config.toml
hidden_size = 160
lr_head = 0.0136
decay_shape = "pow"
final_lr_fraction = 0.0
dataset = "wikipedia_en"
Each number is 128 + 32 x the weight over its row's rms, rounded and kept within 0 to 255. Layers, rows and columns count from 0. The size above them is the row's rms in percent of the matrix's.

# layer 5 attention key, 64x160, rms 0.114, rows 5-19, columns 0-159
size [116 128 104 140 168  96  84  94  98  84  88  80  73  72  80]
[[117 105 149  98  99 154 156 160 130 114 107 130 123 149 151 126 151 210 104 104 183 157  90 115 155 178 129 164 161 147 146 132 130 100 218 123 159 129 114 153 168 104 129 115  95 161 127  92 119 147 101 102 137  64 129  91 120 179 169 124  69  90 162 144 163 123 122 115 117 139 124 131 146 122  66 126 130 102 135 117 149 102 191 107 102 126 121  80 133 153 118  86 164 123  74 109 154 106  81  93 158  77  74 147 129 111  69 146 153 107  94 117 181 115 106 123 128 157 203 119 108 177 142 179  90 112 109  86 129 194  81 183  44 124 124 190 134 174 150 144 146 142  82 107  78 155  71 107 112 161 117 117  97 121 174 150 134 156 115  75]
 [ 94 157 166 113 115 168 128 100 173 145 215  82 155 168 156 106  76 121 101 112 147  70 145 124 106 118  58 133 114  89 131 145 117 120 151  96 110  90 123  86 101 121 114 133 106 113 112 120  92 172 150 163 131 153 128 161 154 119 106  99 130 102 116 148 122 137 112  98 111 146 126  79 127 154 170 104  94 126 141 103 123 109 124 170 160 179 116 101  82  82 146 188  97 177 159 123 153 133  80 174 191 119  91 109 136 156 153 139  89 138 135 133 124 104 149 134 166  84  77  94 164  63  96  56 159 171 105 129 173 120 169 137 138 137  70  66 119 104  91 179 126  49 155 135 168  97 150 115 125  65  75 156 145 119 180 107  72 104  78 127]
 [ 88 145 103 152 107 131 108 162 116 171 182 127 109  87 128 100 101  61 134 155 111 123 159 155  81  61  98 123 145  80 129  87 112 143  87  98  88 100 114  62 115 140 117 140 143 114 138 151  94 155 137 154 139 144 173 149 147 109 103 106 204 155  89 142 113  85 117 140 113 143 103 104  77 106 194 119 129 154 158 126 156  94  91 161 159 118 121 182 120 112 108 186  52 122 160 155  93 156 142 159 126 146 126 110 157 130 184 116 103 172 144 157 109 161 146 163 155 119  59 105 151  70 136  38 146 142 115 174 142 120 169 104 180 122 144  17 103  91 128 160 103 106 151 162 109  84 169 179 118  99 130 142 154 132 139 174 113 122 115 149]
 [120 123 152  81 152 151 139 116 135  71 163 101 135 190 161 113 100 172  83 130 178 118 108  99 160 161  65 152 116 127 132 168 148  90 198 152 154 119 134 148 165 101 161 150  37 155 114  31 114 150  99 112 120  98 100 147 167 132 179 129  96  71 146 125 140 158 140 130 105 147 140  58 183 130  66 105  97 108  86 129  89 157 179 128  92 158  80 110  79 139 164 155 131 120 131  89 180 131  88 106 177 125 123 135  75 149 154 116 155 116 116 118 117  79 135  65 107 124 148 132  91 136 107 110 142  84  96  88 117 149  91 164  75 125  67 151 110 147 152 129 144  95  95 140 145 114 121 106 161 124  77 136  93 152 114  86  59 131 102 111]
 [145 127 123 141  83  74 144  61 148 148 101 171 110  54 126 111 100  73 152  77  93  98 210 155 101 132 178 154 107 118  99  77 174 208  88  64  89 135 124 134 110 144 132 113 134  76  96 160 107 111 146 150 139  98 178 147 110 122 136  84 215 129  99 113 123  99 133 131 109 128 161 146  87 139 148 123 111 145 169  93  91  98  83  97 131 180 159 177 124 112 110 172 137 151 155 167 111 175  80 149  94 141 133 125 178 111 127 129  83 159 170 133  72 134 156 171 175  99  94 139 109 147 128 117 116 160 130 165 176  83 172 152 135 114 126  63 105  85 113 124  97 130 164 140 145 125 148 162 147 115 124 144 169 146 156 142 112 142 135 209]
 [ 63 113  91 139  92 139  98  69 148 155 213  70 174 145 132  97 117  94 140 106  88  91 109 108  88  70 162  95 148  82  94 153  74 154 129 103  81 133 134 114  79 168 126  88 134 127 159 140 169 126 152 178  96 111 106 119 146 125 132 147 153  84 100 171  46  61 122 129 116 138 135  97 134 133 140 216  92 119  94 146 116 131 126 179 180  98  98 164 143 119 131 127 116 150 177 141 132  88 112 167 142 104 122  95  96 136 172 100 141 137  97 139 118  96 181 115  80 168  73 171 159 146  81  85 153 115 125  97  81 122 125  96 147 133 136 130 143 112 111 137 155 128 184 103 149 105 165 123 144 123 139 157 128  78 160 142 148  45 124  64]
 [107 105  84 118 189 166 158 173 147 113 166 102 158 148 152 131 139 109  89 199 123 155 117  99 126 102  67  99 154 131 143 121  66 111 100 198 174  81 192 116 118 158 177 152 120 183 161 171 103 159 128 105 118 176 135 175 122 127 124 150 180 144 150 176 144 154 139 141 109 112  63  83 131  81 156 120 137 115  80 113 130 133 138 225 140 129  86 118  98 168 145 161 136  83 113 111  98 126 218  98 145 179 124 130 115 142 118  99 144 141  98 138 179 112 144 174 125 156 139 121 148  94 164 106 160 129 119 107 127 161  98 114 142 123  91  88 139 127 149 167 107 174  98 170 156 123 165 131 192  78 144 109 131 146  61 122 119 134  89  60]
 [158 148 111 128 123 131 109 131 156  69  53 122 135 142 132 112  87 104  96 182 166 115 121 145 154  93 179 150 114  88 116  87 125  53 107 136 107 177  93 123 123 161 118 141 166 127 138 163 187 137 122 103 125 179 164 105 127 142  88 119  87 179 162 102 144 172 186  64 101 103 102 164 102 159  68 126 156 127 164 128 178 167 101 132 110  94 152 171 153  57 110  92 195 129 147 105 179 128 132 173 117 107 118  49  78 148 199 184 154 116 144  76 163  87 112  98 126 101 115 147 110  90 106 133 178 112  67 142 145  90 137 111 147 130 104 134 159 157 138 129 107 138 189 116  99  96  79 102 135  85 116 119 125 133 142 177 131 124 115 171]
 [158 120 204 106 120 106 191  70 149 123 143 113  68 141 111 112 140 121 105 110  88 126 187 100 194 126 190 140 178 126  97  92 167  82 147 138 192 137  67 106 113 115  93 153 105  54  98 133 145 172  74 137 198 134 124 115 114 146 221 163 140  55 129 121 176 136 117  93 122 187 101 114 131 140 128 150 138 111 138 161  89 146 170 142 119 172 124 120 143 157 121 108 181 117 121 158 103 157 113 127 142 138 128 135 113 184 103 121 148  54 118 117 125  87 102 125 113 156 193 139 123 126 155  78 145  81 134 122  92  93  89 175 108 123 105 120 133 186 156 132  87 193 172 130  93 107 173 102 145 115 144 114 137 143 160 129 136 160 101 115]
 [ 50 107 179 137 135 134 217 147 132 162 145 142  77  71  55 137 132 112 162  64 171 140 126  86 169 168  98 127 176 147 132 189 105 160 127 138 153  90 120 151 163 117 145 174 133 125 113 139  91 130 157 114  97 100  87 178 161  90 131 160 145  79 184 172 109 122 193 117 170 159 139 104 121 105 196 160 145 134 175 135 137 133  91  68 147 145 137 154  77 177 135  55 124 138 111 135  51 143 150 140 127 131 127 134 108 170 119 121 104 102 203 109 139 166 108 100 116 167  97 170 141 142 154 110 106 141 156 131 122 134 125  93 156 142 105 127 182 107  59 125 150 135 132 153 115 170  96 178 127 165 157 157 156 135 136 130 122 133 101 179]
 [131 123 110 112  90 105  63  97 150 139  41 121 101 153 138  97 133 125  83 138  88 142 148 191 140 133 213 135 129  69 103 126 124 164 146  94 149 161 112 136 110 112 145 106 138  88 140 135 121 124 129 132 135 144 154 105 128 137  92  99  64 149 118  94 103 165 118  98 131 116 211 177 170 157 127 127 127 125 106 120 113 138 165 145 170 159  88 108 168  60 150 101 127 154  83 126 213  52  84 122  84  96  79  86 128 110  95 118 146 119  97  73 117  85 201 103 143 120 111 123 114  85 127 158 100 145 134 135 105 112 106 109 101 113 161 128 186 135 137  80 173 121 205  86  68 130 157 109 147 156 151 105 126 149 184 116 121  58 139 126]
 [134 117 137 115 138 115 225 111  96 149  86 124 109 132 167 154 143 131 153 114  55 140 171 145 143 145 114 201 164 189 176  90 123 199 140 118 160 138 166 111 144 113 141 160  68 136 109  83 100  53 119 122 120 137 158 144 142 172 108 145 114 131 104 105 139 138 117 135  87 153 137 139 105 149 110  85  98 139 116 122 108 133 170 134 109 158 120  75 104 124 154 183 188 127  92 118 141 134 101 133  83 136  83 151 163 128 101  93 109 180 100 139 120 129 106 202 169  67 145  60  81 134  89 111 106 120  86 116 208 142 107 164  80 105 102 129  86  85 138 133 105 117  95 140 149 138 175 112 145 135 117 152 136 215 129 130  87 201  96 106]
 [ 77  99  96 143 108 142 141 191 135 139 147 125 169 124 125 135 155 122  70 122 118 147 121 125  89 100  65 114 164  97 123 152  46 156 128 125 171 116 168 112 164 133 152 124  87 191 194 157 107 168 113 170 132 128  76 159 185 158 101 143 161 122 151 202 137  67 111 198 106 115 157 128 104  97 181 130 178 144 124 149 162  89 172 199 164 141  70 122 150 172 107 140 124 137 128 125  72 113 155 132 127 133  71 125 124 102 120  96 143 158  52 135 166 146 159 153 136 181 131 108 149 142 161 139 104 103 164 123 124 166  99  79 144 114 124  67 146  78 150 176 109 165  76 125 162 131 138 173 134 127 112 114 124  87 128 132  94 169 139  66]
 [138 139  92 141 199 130 134 199 126  94 163  87 167 151 141 177 137  95 156 170 110 140 123  88 114  79 160  98 158 162 152 133  86 113  75 147 138 125 150 128 147 189 118 141 190 147 148 164 116 101  75 131 151 162  89 115 132 190  73 171 195 137 110 158 141 123 113 127 119 114  38 147 123  79 142 128 127 129  76 132 155 110 168 134 115  60 181  84 116 127 101 153  89 105 105 142 134 106 188 135 134 132  84 148 113 128  58 109 151  92  89 156 198 129 103 144  92 177 120 125 148  90 120 111 126 121 102 134  60 154 112  87 149 129 141  85 162 141 130 168 126 133  68 150  53 126 130 156 140 140 157 124 135 106 134 155 190 136 124  70]
 [183  97 105 146 117 144 114 149 149  91 105 132 113 163  89 153 114 107 162 117 179 112  72 103 110 146 169 127 155 130 128 120 145 151  92 183 144 160 137 111 142 133 149  84 133 174 155 172 109 201 109 153 136 115 212 148 111 168 120 158 127 121 202 130 146 120 154 170  87 169 147 166 144 125 199 102 184 134  80 112 164 109 147 167 149 136 157  85  91 143  63  99 118  86  96 159 110 163 173 139 151 131  92 147 153 124  88 192 111 110  93 130 179 181 188 142 145 172 153 129 152 122 194 126 131 149 134 148 197 137  98  65 177 180  58 115 161 154 111  95 160  87 133 129 139 117 121 139 124  68 138 104 150  95 121 147 101 165 129 139]]
# layer 5 attention query, 128x160, rms 0.125, rows 6-19,70-83, columns 0-159
size [129 159 113 119  95  82  91  90  85  82  81  78  77 102 110 111 124  96 111  70 101  84  73  88  86  80  67  81]
[[184 143 170 153  85 112 145  93 146 129 132 138  72 109  64 151 103  99 132  52 130 136 179 157 135  89 137 121  82 147 108  97 157 121 104  91 111 112 104  90 131 132 110 139 129  74 118 118 165  62 199 161 140 148 146 140 144 113  96 127 131 143 129  88 134  96 144 106 123  88 149 169 111 165 153 132 135 177 163  83  85 124 124  95 131 133 198 130 155  84 160 149  70 228 127 195 145 172  97 116 103 135 136 149 132 117 165 145 122 114 148 137  95 165 133 140 122 126 118  86 205  69 151 109  96 141 125 144 118  57 153 103 142 159 127 149 134 168  88 136 122 102 174 133 157 120 105 120 120 167 156 164 207 114 132 118 126 111 194 210]
 [189 179 146 172 104 106  98 100 138 156 142 142 100  81 109 153  96  90 161 114  70 109 181 178  73 103 125 113  98 134 105 115 160 137  80 131 109 111 109  94 150 187  85 100 164  38  80 154 159  88 142 155 166 144 126 157 103  97 131 110 153 157  75  74 123 156 135  65 164  88 146 178 116 117 147 151  93 155 154  81  96 163 118 110 124 146 160 149 143  82 112 137 120 170 163 176 102 116 129 166 117 157 166 147 167 110 156 138 101 104 168 130 111 142 145 172 149 104 112 116 173  80 131 119 100 158 132 140 146  47 165  91 156 110 119 119 132  96  93 118 106 114 200 108 193 125 111 136 127 113 156 162 156 141  98 130 115 110 171 221]
 [115 156 142 122 124 110 120 143 137 111 127  96 149 161 176  94 129 131 131  75 162 114 111  94 125  86  91 153 144 167 184 121  91 116 180 114 155 158 120 153 104  59 205 159  61 118  98  73  72 145 139 109  97 104 151 122 201 155 115 121  84 105 167 138 158  89 121 116  83 143 134  74 126 145 108  86 129 136  82 141 100 104 150 137 100 136 105  84 120 189 105 137  58 122 125  98 130 147  94 135 181 110 107 114  84 148 120 125 184 160 118 140 151 143 156 121 102 166 174 121 140 125 154 109 182 125 116  84  96 160 113 130  87 207 112 157 124 145 122 110 181 134  59 127  95 164 115  88 147 129  44 105 141  63 155  65  96 183 133 119]
 [138 120 173 141  71  96 132 140 137 141 167 149  75  99  74 147 131 105 112  76  83 134 181 146 103 129 141 153  85  73 100  79 139 168  93  97  80 119 117 111 159 129  55 103 149  96 129 130 142 130 148 193 177 111 127 128 144 133  98 160 177 154  74 105 105  79 132 105 152 134 184 156  92 110 152 132 127 140 170 115 128 154 139 150 159 180 191 123 138  57 166 163 138 228 118 198 116 108 103 118 108 153 172 134 168 125 126 127 120 119 129 137  81 170 145 151 125 123 132  76 150 103 158 105  64 139 167 160 150  70 128 135 149 121 187 125 130 119  83 124 101 123 181 123  85  65 121 137 158 109 176 141 174 149  71 135 105 108 145 156]
 [138  61 135 178 115 149 105 127 162 123 124  93 151 116 101 120  78 143 133  97  86 135 171 113 117  69 123  97  82 173 108 126  69 111 135  89  80 136 143 181 129 146 116 148 129 124 102  76 139  88 223 190 140 154 177 173 129 123  58 106 154 105 113  92  86 124 115 110  80  79 100 132  49 181 157 116 131 136 126 160 139 116  88 115 132 134 168  91 109 113 201 173 120 179 151 136 113 168 105 171 151 127 137 146 154 156 116 126  81 141 122 106 102  98 162 176 132 142 124 104 117 163 140  94 122 148  90 112 116 119 157  75 172 147 137 150 107  81 103 157 125 147 136  36 146 152 112 166 109 129 145 159 166  40 146 152 144 160 106 151]
 [185 191 100 146 164 121 112 136  99 175 118 175  97 116 169 108 112  91 156 162 110  82 153 180 151  82  62 114 129 148 118 163 154 149 103 154 138 152 124 117 119 182 136 108 128  83  71 163 147  84 127  95 124 111 138 188 139  74 177 158 118 177  86 116 126 162 131  66 132 121  82 106  91  93 114 152  95 159 115  84 123  96  99 121 129 130  67 180 115 132  79 152  72 111 176 106 118 171 143 179 145 187 132 107 147 109 168 109  89 152 146 148 135 137 123 136 134 120 126  81 141  85 148 108 152 130 134  81 125 113 146  81 126 107  68  98  73 123 152  88  97 131 110 131 214 173 128 125 124 154  94 116 118 123 134 117 108 102 113 241]
 [ 68 112 105 169 151 158 178 130 112 101 138 152 107 108 211 119 172 122 146 141 217 164 121 110 165 137 106 126 132  64  73 158 221 123 126 113 131 137  88 118 124 135 170  60 125 106 132 153 101 133 130 103 132 142 130 177 109 122 162 112 115  94 166  76 100 119 216 147 112 148 173  86 161 128  66 130 107 132 139 187 108 144 101 111 175 160 117 161 125 171 130 149 122  99 145 139 155 123 149 193  85 149 147 138 105 108 168  46  86 178 152 112 137  82 103  68 154 167 105 187 164 102  89 119  83 122 145 114 139 145 133 135 129  92  76  96 138  98 112 137 153 161 178 141 135 169 119 155  86 153 113 159 109 139 128 106 119 113 101 119]
 [ 67 138 112  91 166 122 162 120  99 150 128  94 168 173 139 124 154 121 138 150 153  95 123 138 151  77 120 124 109 106 144 145 154 153 119 125 142  96 177 146  85 118 190  90 113 139 200  35 172  88 110 102 143 182  73 129  82  91 112 111  72 103 157  81 207 161 108 119 137  64 133  61 121 119 100 134 147 128 175 140 128  99 130  48 142 149  99 110 108 117 103 174 112 141 127 162 132 115 124 108 117 141  79  83  75 111  98  82 141 119 105 187  71 130  99 139 173 149 167 125 181  79 101 126 130 134 145 107 104  98 166 180 132 127 125 147  98 120 149  97  94 185  83  87 151 144 180 108 114 118 132 120  73 182  92 120 118 117 124 120]
 [117 143  76 136 123 101 141  98 116 136  85 137 157 143  86 144 123 109 105 155 170  87  95 164  87 162 210  54 113 190  93 161 107 122 140 179 166  98 164 108  25 134 150 122 177 166 158 128 175 101 134 100  81 161 107 152 116  59 109 146 106 148 166 139 158 176 157 162 125  77 169 128 120 148 181  90 123 186 167  79 176 100  99 107 181 116 102 130 154 143 110 128 108  99 140 147  96 147 143 124 139 136  93  85  84  96 147 137  99 170 170 131 104 139 118 173 146 123 135 163 201 132 140 171 193 120 111 118 119 147 197 103 135 158  72 172 105 143 121 151 109 149 169 111 171 139 141  84 102 130  96 147 110 125 134 105 141 122 120 144]
 [147  81 105 149 118 150 163 152 119 164 103 134 134 124 129 156 129 136 115 105 120 210 160 154 142 114 139 148 155 127 110 168 157  73 129 105 139 133 153 119 163  80 160 124  92 184 155 135 123 109 119 192 156 192 134 133  62 168 134  90 164 126 119  90  82  63 138 161 138 156  86 141 105 110 147  79 178 144 105 139 138 135 131  69 102 110 109 169 163  97 179 121 185  95  88 154 103 130 129 163  74  75 150 121 144 169 166  49 136 128  90 116 151  50 147 121  99 122  81  97 114 144  88 168  75 130 132 150 191 201 127 177 112  86 163 131 123 104 146 131  83 126 148 175  84 120 156 127 120 175 174 147 117 168 168 169 129 127  90 124]
 [158 101 138 121  89  80 132 163  63 183 164 166  81 134  34 118 164 110 136  96  98 102 119 124 126 100  65 170 125 112 164 129 119 154 119 154 172 140 166 165 195 103 148 132  88  72 145 128 106 140  82 124 101  76 123 105 135 175 141 156 110 142 101 160 139  46 152  98 114 151 107 122 130 101 139 146 163 111 115  97  83 111 172 147  90 128  81  93 155 119  58 135 124 148 102 126 108 162  92  55 132 136 128 128 128 134 102 116 188  92  71 184  76 160 123 146  75 149 195  83 127 115 161 136 121 125 161 112  96 137 102 145 145 143 199 146  97 145 123 126 141  89  39 147  68 110 112 100 139 151 131 130 102 153 125 134 132 128 166 109]
 [196 145  91 159 123 141  81 150 117 189 172 192 153 126 115 174  89 121 148 117  19  70 132 152  96  86 146 106 123 184  98 121  86 154  99 176 144 130 137  92 153 221 118  97 132 112  89 175 138 109 135 157  94 113 161 158 144 100 150 119 122 134 120 120 106 119 125  96 138 107 129 137 121 137 194 159 108 170 119  69 126 142 109 172 144 122 108 187 145  91 126 116  80 136 164 106  85 151 135 153 174 141  82 148 159 115 132 131 126 164 183 153 121 178 123 189 131 112  95 109 140 105 170 120 176 130 133 114 127  78 168  70 156 116 110 117  90 100 120 180  96  79 132 131 191 141 141 123 161  98 125 145 143  93 138 173  64 117 161 170]
 [170 155 111 155 186 121  72  92 104 155  99 143 127 116 135 118 126 141 172 139 112 107 139 146 141 100 127 100 139 158  94 156 123 164 111 124 130 114 129 133 122 203 100  70 136 115 121 143 132  86 143 122 126 130 139 160 112  85 191 126 136 128  64 126 118 191 116  98 146  75 122 123 164  84 129 178  95 106 168 116 138 144  49  90 110 123 109 168 120 169  84 129 154  99 159 112 120 106 157 187 112 152 162 168 194 128 171 137  43 119 128 165 168 117  69 184 152 121 107 132 134 102 106 123  83 203 124 153 138  97 190 102 123  93  80 122 145  73 151 106 144 124 167 116 239 175 119 140  85 159 136 119 114 176 154 140 142  93  99 156]
 [109 135 112 148 156 196 173 125 137 117  95 195 121 138 196 161 141 136 121 153 161  98 153 174 174 179  90 110 178 186  62 127 157 147 113 149 118  84 139  77  99 198  92 103 143 184 136 205 138  91 101  70 135 162 102 170 106  59 140 149 130 108 140 147 118 185 121 158 140 112 127 146 110  98 115 151 115 133 170 139 181 127 122 103 152 137 164 164 156  96 113 102 146 122  99 133 142 170 152 180 110 161 144 118 140 108 158 164  56 185 171 132 142 141  70 141 128  86 121 113 190 114 122 149  96 132 154 153 137  92 146 108 143  78  50  87 122 150 142 144  76 132 169 126 126  85 107 139 121 171 172 138 136 153 149 159 172 125 105 151]
 [ 98 150 156  62  68 112 102  95 105 107  76 127  71 103 106  81 164 122 113 108 118 143 186 181 139 110 151 178 125 107 129  99 118 131 112  72  89 128 124 162 170 107  64 140 125  83 138  97 153  80 139 182 187 157 109 132 164 173 114 151 147 159 118  77 120  43 150 138 177 126  91 195  53 175 113 115 161 102 143 144 111  91 163  88  96 143 168 120 149 111 186 120 148 176 108 134 142 148  67  85 136  73 161  73 203 135 108 174 109 109 148 109 101 176 105 125 162 160 146  92 141 110 136 140  77 129 138 146  87  96 106 150 128 141 138 139 110 141 141  84 124 154 136  79  86 128 103 119 114 150 116 110 170 128 145 113 149 107 155 159]
 [170 131 152  94  92 129  98 135  77 150 121 132  79 112 103 114 141 118 159 122  76 134 185 140  82 146 133 108 124  68 105  75 182 159 128  72  78 121 164 114 184 117  55 127 123  87 121 136 148 101 132 152 223 145 147 147 149 127 118 111 176 131  81 109 153 150 138 142 148 116 127 123 101 124 163 146 129 103 164  89 127 111 139 121 113 205 174 110 136  80 148 114 175 154 106 151  54 130  76 145 140 129 149  90 182 136  97 145  48 126 121 115  90 158 127 156 189 100 122 111 149  69  73 133  54 134 148 159 125  54 159 140 120 115 160  87 108 112 163  81  82 148 167  85 165 128 165 148 125 119 108  93 142 181 114 123 132 113 137 155]
 [152 159 114 146 145 152 161 152 130 141 111  99 142 151 157 128 147 149 131 158 197 117  93 126 208 149  97 166 142 157 118 215  76  63 139 164 148 128  92 108 119 118 193 137 134 132 121  65 150 105  94 130  75 140 103 139  82 109  95 166  87 154 162 147 155 132 138 107 185 153 109 130 130 161  70  69 113  97 103 164 143 134 140 128 146  94  86 105  99 181 116  89  72 123 134  60 132 116 177 125 176 159 115 110 103 131 155 145 140 133 129 165 159 120  93  60  79 203 129 123 119 150 188 106 170 115 122 125 115 181 105  92 150 131  96 178 149 134 123 167 190 129  84  96  82 149  99 102 104 126 133 131  83 115 121 205 134 143 100 135]
 [135  98 169 118 109 124 100 125  78  95 148 157  73  85  93 140 116 110 130 110 112 142 159 177  93  91 105 127  66  74 113  99 167 166 111  67  77  59 141 107 163 114  45  85 129 107 136 162  95 110 180 207 175 165  97 163 212 123  69 158 182 147 114 109  89 120 111 123 125 130 131 136  95 108 150 124 142 159 128 113 152 112 159 143 171 173 118 139 162  93 208 165 142 144 123 143 147 125 100 117 123 116 166 112 170 165 117 140  97 138 162  86  91 158 173 158 160 128 111  94  98  89  76 126 105 187 147 164 155  66 137 117 153 127 148 103  93  88 121 121  89 101 173 107 159  94 144 146  82  91 121  93 167 108 136 138 125 119 117 123]
 [188 140 182  73  78 115  99 161 103 103  94 119 144 127  78  95 113 142 148  80  97 131 165 123 147 159 130 138 108 110 146 116 115 102 163  75 105 109 152 157 210 142 102 178  96 111  72 136 115 114 120 105 187 120 120  75 114 195 100  91 149 101 115 116 151 153 150 159 120 114 166 136  76 156 150 121 113 122 142  69 142  97 132 111 132 109 124 120 168  78 166 142 160 184  82 155 115 127  50  88 173 127 116 111 185 116  94 165  91 118 130 103 116 170 143 170 193  95 185 111 131 163 163 150 107  86 184 134  90 127 145 183  81 129 186 148 144 174 184 102  87  93 130 115  97 110 131 150 169 153 105 101 132 123 159 106 129 167 167  99]
 [181 189 135 163 143 126  94 156  86 159 109 166  95 105 142 120 133  93 119 150 119 107 148 117 181 147 162 123 124 127  81 136 135 111  87 121 100 139 140  92 100 143 124 109 156 106 127  37 172 123  90  78 107 143 167 120  42 127  79 135 125 159  89 123 186 183  88  81 175  58 143 157 154 164 116  91 102 125 124 151 109 129 139  70 181 127  94 111  69  84  91 134 124 142  96 105  68  83 143 125 121 200 121 129 126 144 146 102  94  74 102 120 125 123 114  83 131  93  92  86 174 106 147  85 104 107 166 127 116  97 157 112 137  72 128 119  75 147 199  68 158  96 160  94 135 122 155  82  92 117 151 130 122 165  99 105 108 132 117 171]
 [118 155  87  81 138 130 156 104 112 170 124  97 131 134 202 158 147 137 118 169 141 167 151 147 173 135 120 133 147  76  65 112 200 103 142 138 127 206  85 114 132 182 212 199 134 112 110 134 146 138  91  99 106  70 163 167  59 135 199  97  95  85 115  78 132 137  86 155 108 227 110 104 154  57 100 157 122 167 118 117  90 118 127 105 110  91 129 143 136 164 105 130 173 102 114 150 133 150 127  87 118 158 119 118 124  98 168 123 128 127 102 154 145 123 133 114 175 125 197 109 156 126 157 140 147 113 130 106 141 149 110  94  69 133 103 140 104 133 151 154 170 178 120 164 134 187 172 122 125 120  96 112 132 190  98 101 121 104 165 120]
 [ 95 190 108 181 132 170 103 172 130 140 147  85 167 129 143 108 121 148 130 161 150 160 138 135 103 113 136  82 124 144 152 190  53  99 142  80 100  83 140 130 125 166 199  62 104 157 152 136 136 145 144 174  73 184 159 176 203  77  56  93 140 115 173 158 124 124 111 123 145 132 142 121  95 151 117 114 124 150 180 154 145 121  94  92 112  78  83 134 124 120  92 185 173 163 115 110 115 110 108 109 159  89  71  99 133 121 128  98 124 149 128 147 123  73  80 116 184 195 107 132 107  97 142 146 118 121 113 109  83 115 214 155 143 192  78 136 114  80 143 116  80 137 117 116 129  84  89 151 130 145 120 141 105 165 137 123 115  81 110 154]
 [124 160  88  97 151 136 148 179 118 131 160 115 142 146  96 162 208 118  94 157  97  86 181  89 132 157 161 126 171 162 163 176 127 153 133 156 162 123 168 153 112 107 131  66 132 107 189  93 200 112 107 164 109 125 119 124 129 146 101  88 113 141  87 127 188 132  75 109 121 113 158 143 148 201 130 155 199  83 138 104  99  84 136 124 104 164 114  66 104 124  84 154 214 132 104 142 142 112 145 130 174  87 106 109 112 119 115 148 144 134  91 149 186 140 104 133 138 126 160 145 117 181 100 121  63  82 150 111  91  90 173 148 141  80 130 148  72 149 123  94  70 141 113  90 105 113 127 112 163 197 101 127 132 119 143 134  90  83 183  94]
 [107  79 131 130  99 130 156 129 136 161 140 114 176 104 123 170 117 106 147  87 107 140 132 130 108 109 116 105 140 131 103  89 131 129 125 134 134 147  53 164 125 123 129 169 118 179  73 200  82  85 173 155 116 155 132 171 142 138 164 145 147 101 185 129  78  28 144 126 113 184  97 131 100  86 170 128 104 156 132 122 129 132 110 106  64  80 127 155 179 110 174 165 120 131 135 174 140 166 129 141 146  93 131 136 118  91 173 103 151 189 168 103 105 119 162 170 126 121 128 112 152 104 133 123 161 101 113 111 162 184  95 118 114 231 153 161 128 135  83 161  90 113 129 239 169 141 129  84 121 133 143 142 140  56 176 102 126 144 165 122]
 [ 97 123 134 152 141 150 105 140 134 149 137 123 128 114 104  83 108 144 114 106 168 152  54 125 138  82 113 103  62 113 139 133 126  94 113 141 106  78 110 141  89 108 126 152 153 148 160 129  78 161 157 132  90 126 119 143 142  96 133 190 137 156 128 179  93 126 130 106 133  89 103 126 167 200 120  90 130 172 110 166 142 121 122 129 176 106  86 126 109 138 149 166  72 109 141 114 121 138 151  86 138 175 144 105  92  74 119 124 122  35 154 135 121  80 153 113  53 164  99 129 180 155 202  77 135 184 134 129  88 120 121 129 193 171 141 126 106 104  91 153 192 132 131 107 147 111  83  69  36 100 168 147 113  70 110 187 101 115  76 145]
 [172 162 142 171 116 162  94 213 111 219 129 137  79 102  98 123 132 107 114  90 130  90 169  69 161 129 173 136 139 160 104 100 152  93 113 135 100 107 195  77 138 114 114 111 149 108 169 102 136 125 126 105 163 164 159 117  82 145  66  88 153 159  82 123 121 163 101  96 165  86 127 111 137 155 162  88 107  97 123 113 151 167 136  98 142 185 167  85  87  74 145 123 121 121 151 134  24 109 137 176 153 125 113 144 144 159 151 119 106  86 125 152 165 124 128 123 114  75  86  84 164 152 158 145  97 109 136 170 140 129 172 118 184  84 145 109  92 110  95 134  96  72 131 112 151 104 119 109  93 113 177 171 122 139 156 117  82 203 118 116]
 [121 144 141 139 161  96 151 141 139 165 119 143 121 146 147  94 115 129 120 139 123 148 160  64 145 212 139  83 161 115 100 150 162 131 138 117 102 173 169 162  78 115 193 129 127  89 111  59 176  97 107  71 139  91 189 110  44  80 150 139 133 143  67 172 166 155 148  65 154 121 150 101 158 135 145 140 100 110 188 136 121 136  81  62 172 179 125  82  76 144  45  98 166 141 130 112 102 110 105 151 108 173 139 156 142 137 155 109  63 101  56 162 133 126  52 136 135 103 113 118 157 135 153  86 102 124 140 170 120 103 154 154 105 127 127 114 110 145 208 101 129 163 136 128 171 152 144 126 112 159 109 118 129 135  88 120 125 108 116 138]
 [ 74 170  87 153 125 140 162 139 117 145 114 143 109 106 192 193 172 106 161 162 121 126 198 164 149 178 103 146 152 155  82 133 101 158 102 139  89 161 156 103 131 194 122 131 153 128 157  87 144  96  89 114 152 180 134 143 110 131 120 130 107 118 138 125 128 146 103 104 141 149 133 121 168  84 102 169 103 125 147 139 111  99 146  26 137 151 146 120  98  84 145 106 118 137 142 152 146  76 153 140  81 159 116 143  78  91 237  81  97 164 109 133 150 116 161  87 152 112  98  82 189 131 109 133 123  77 159 133 178 129  55 126 146  81 128 111 115 151 146 175  51 108 146 146  91 143 104  73 105 122 145 155 126 190 130 126 109 146 177 168]]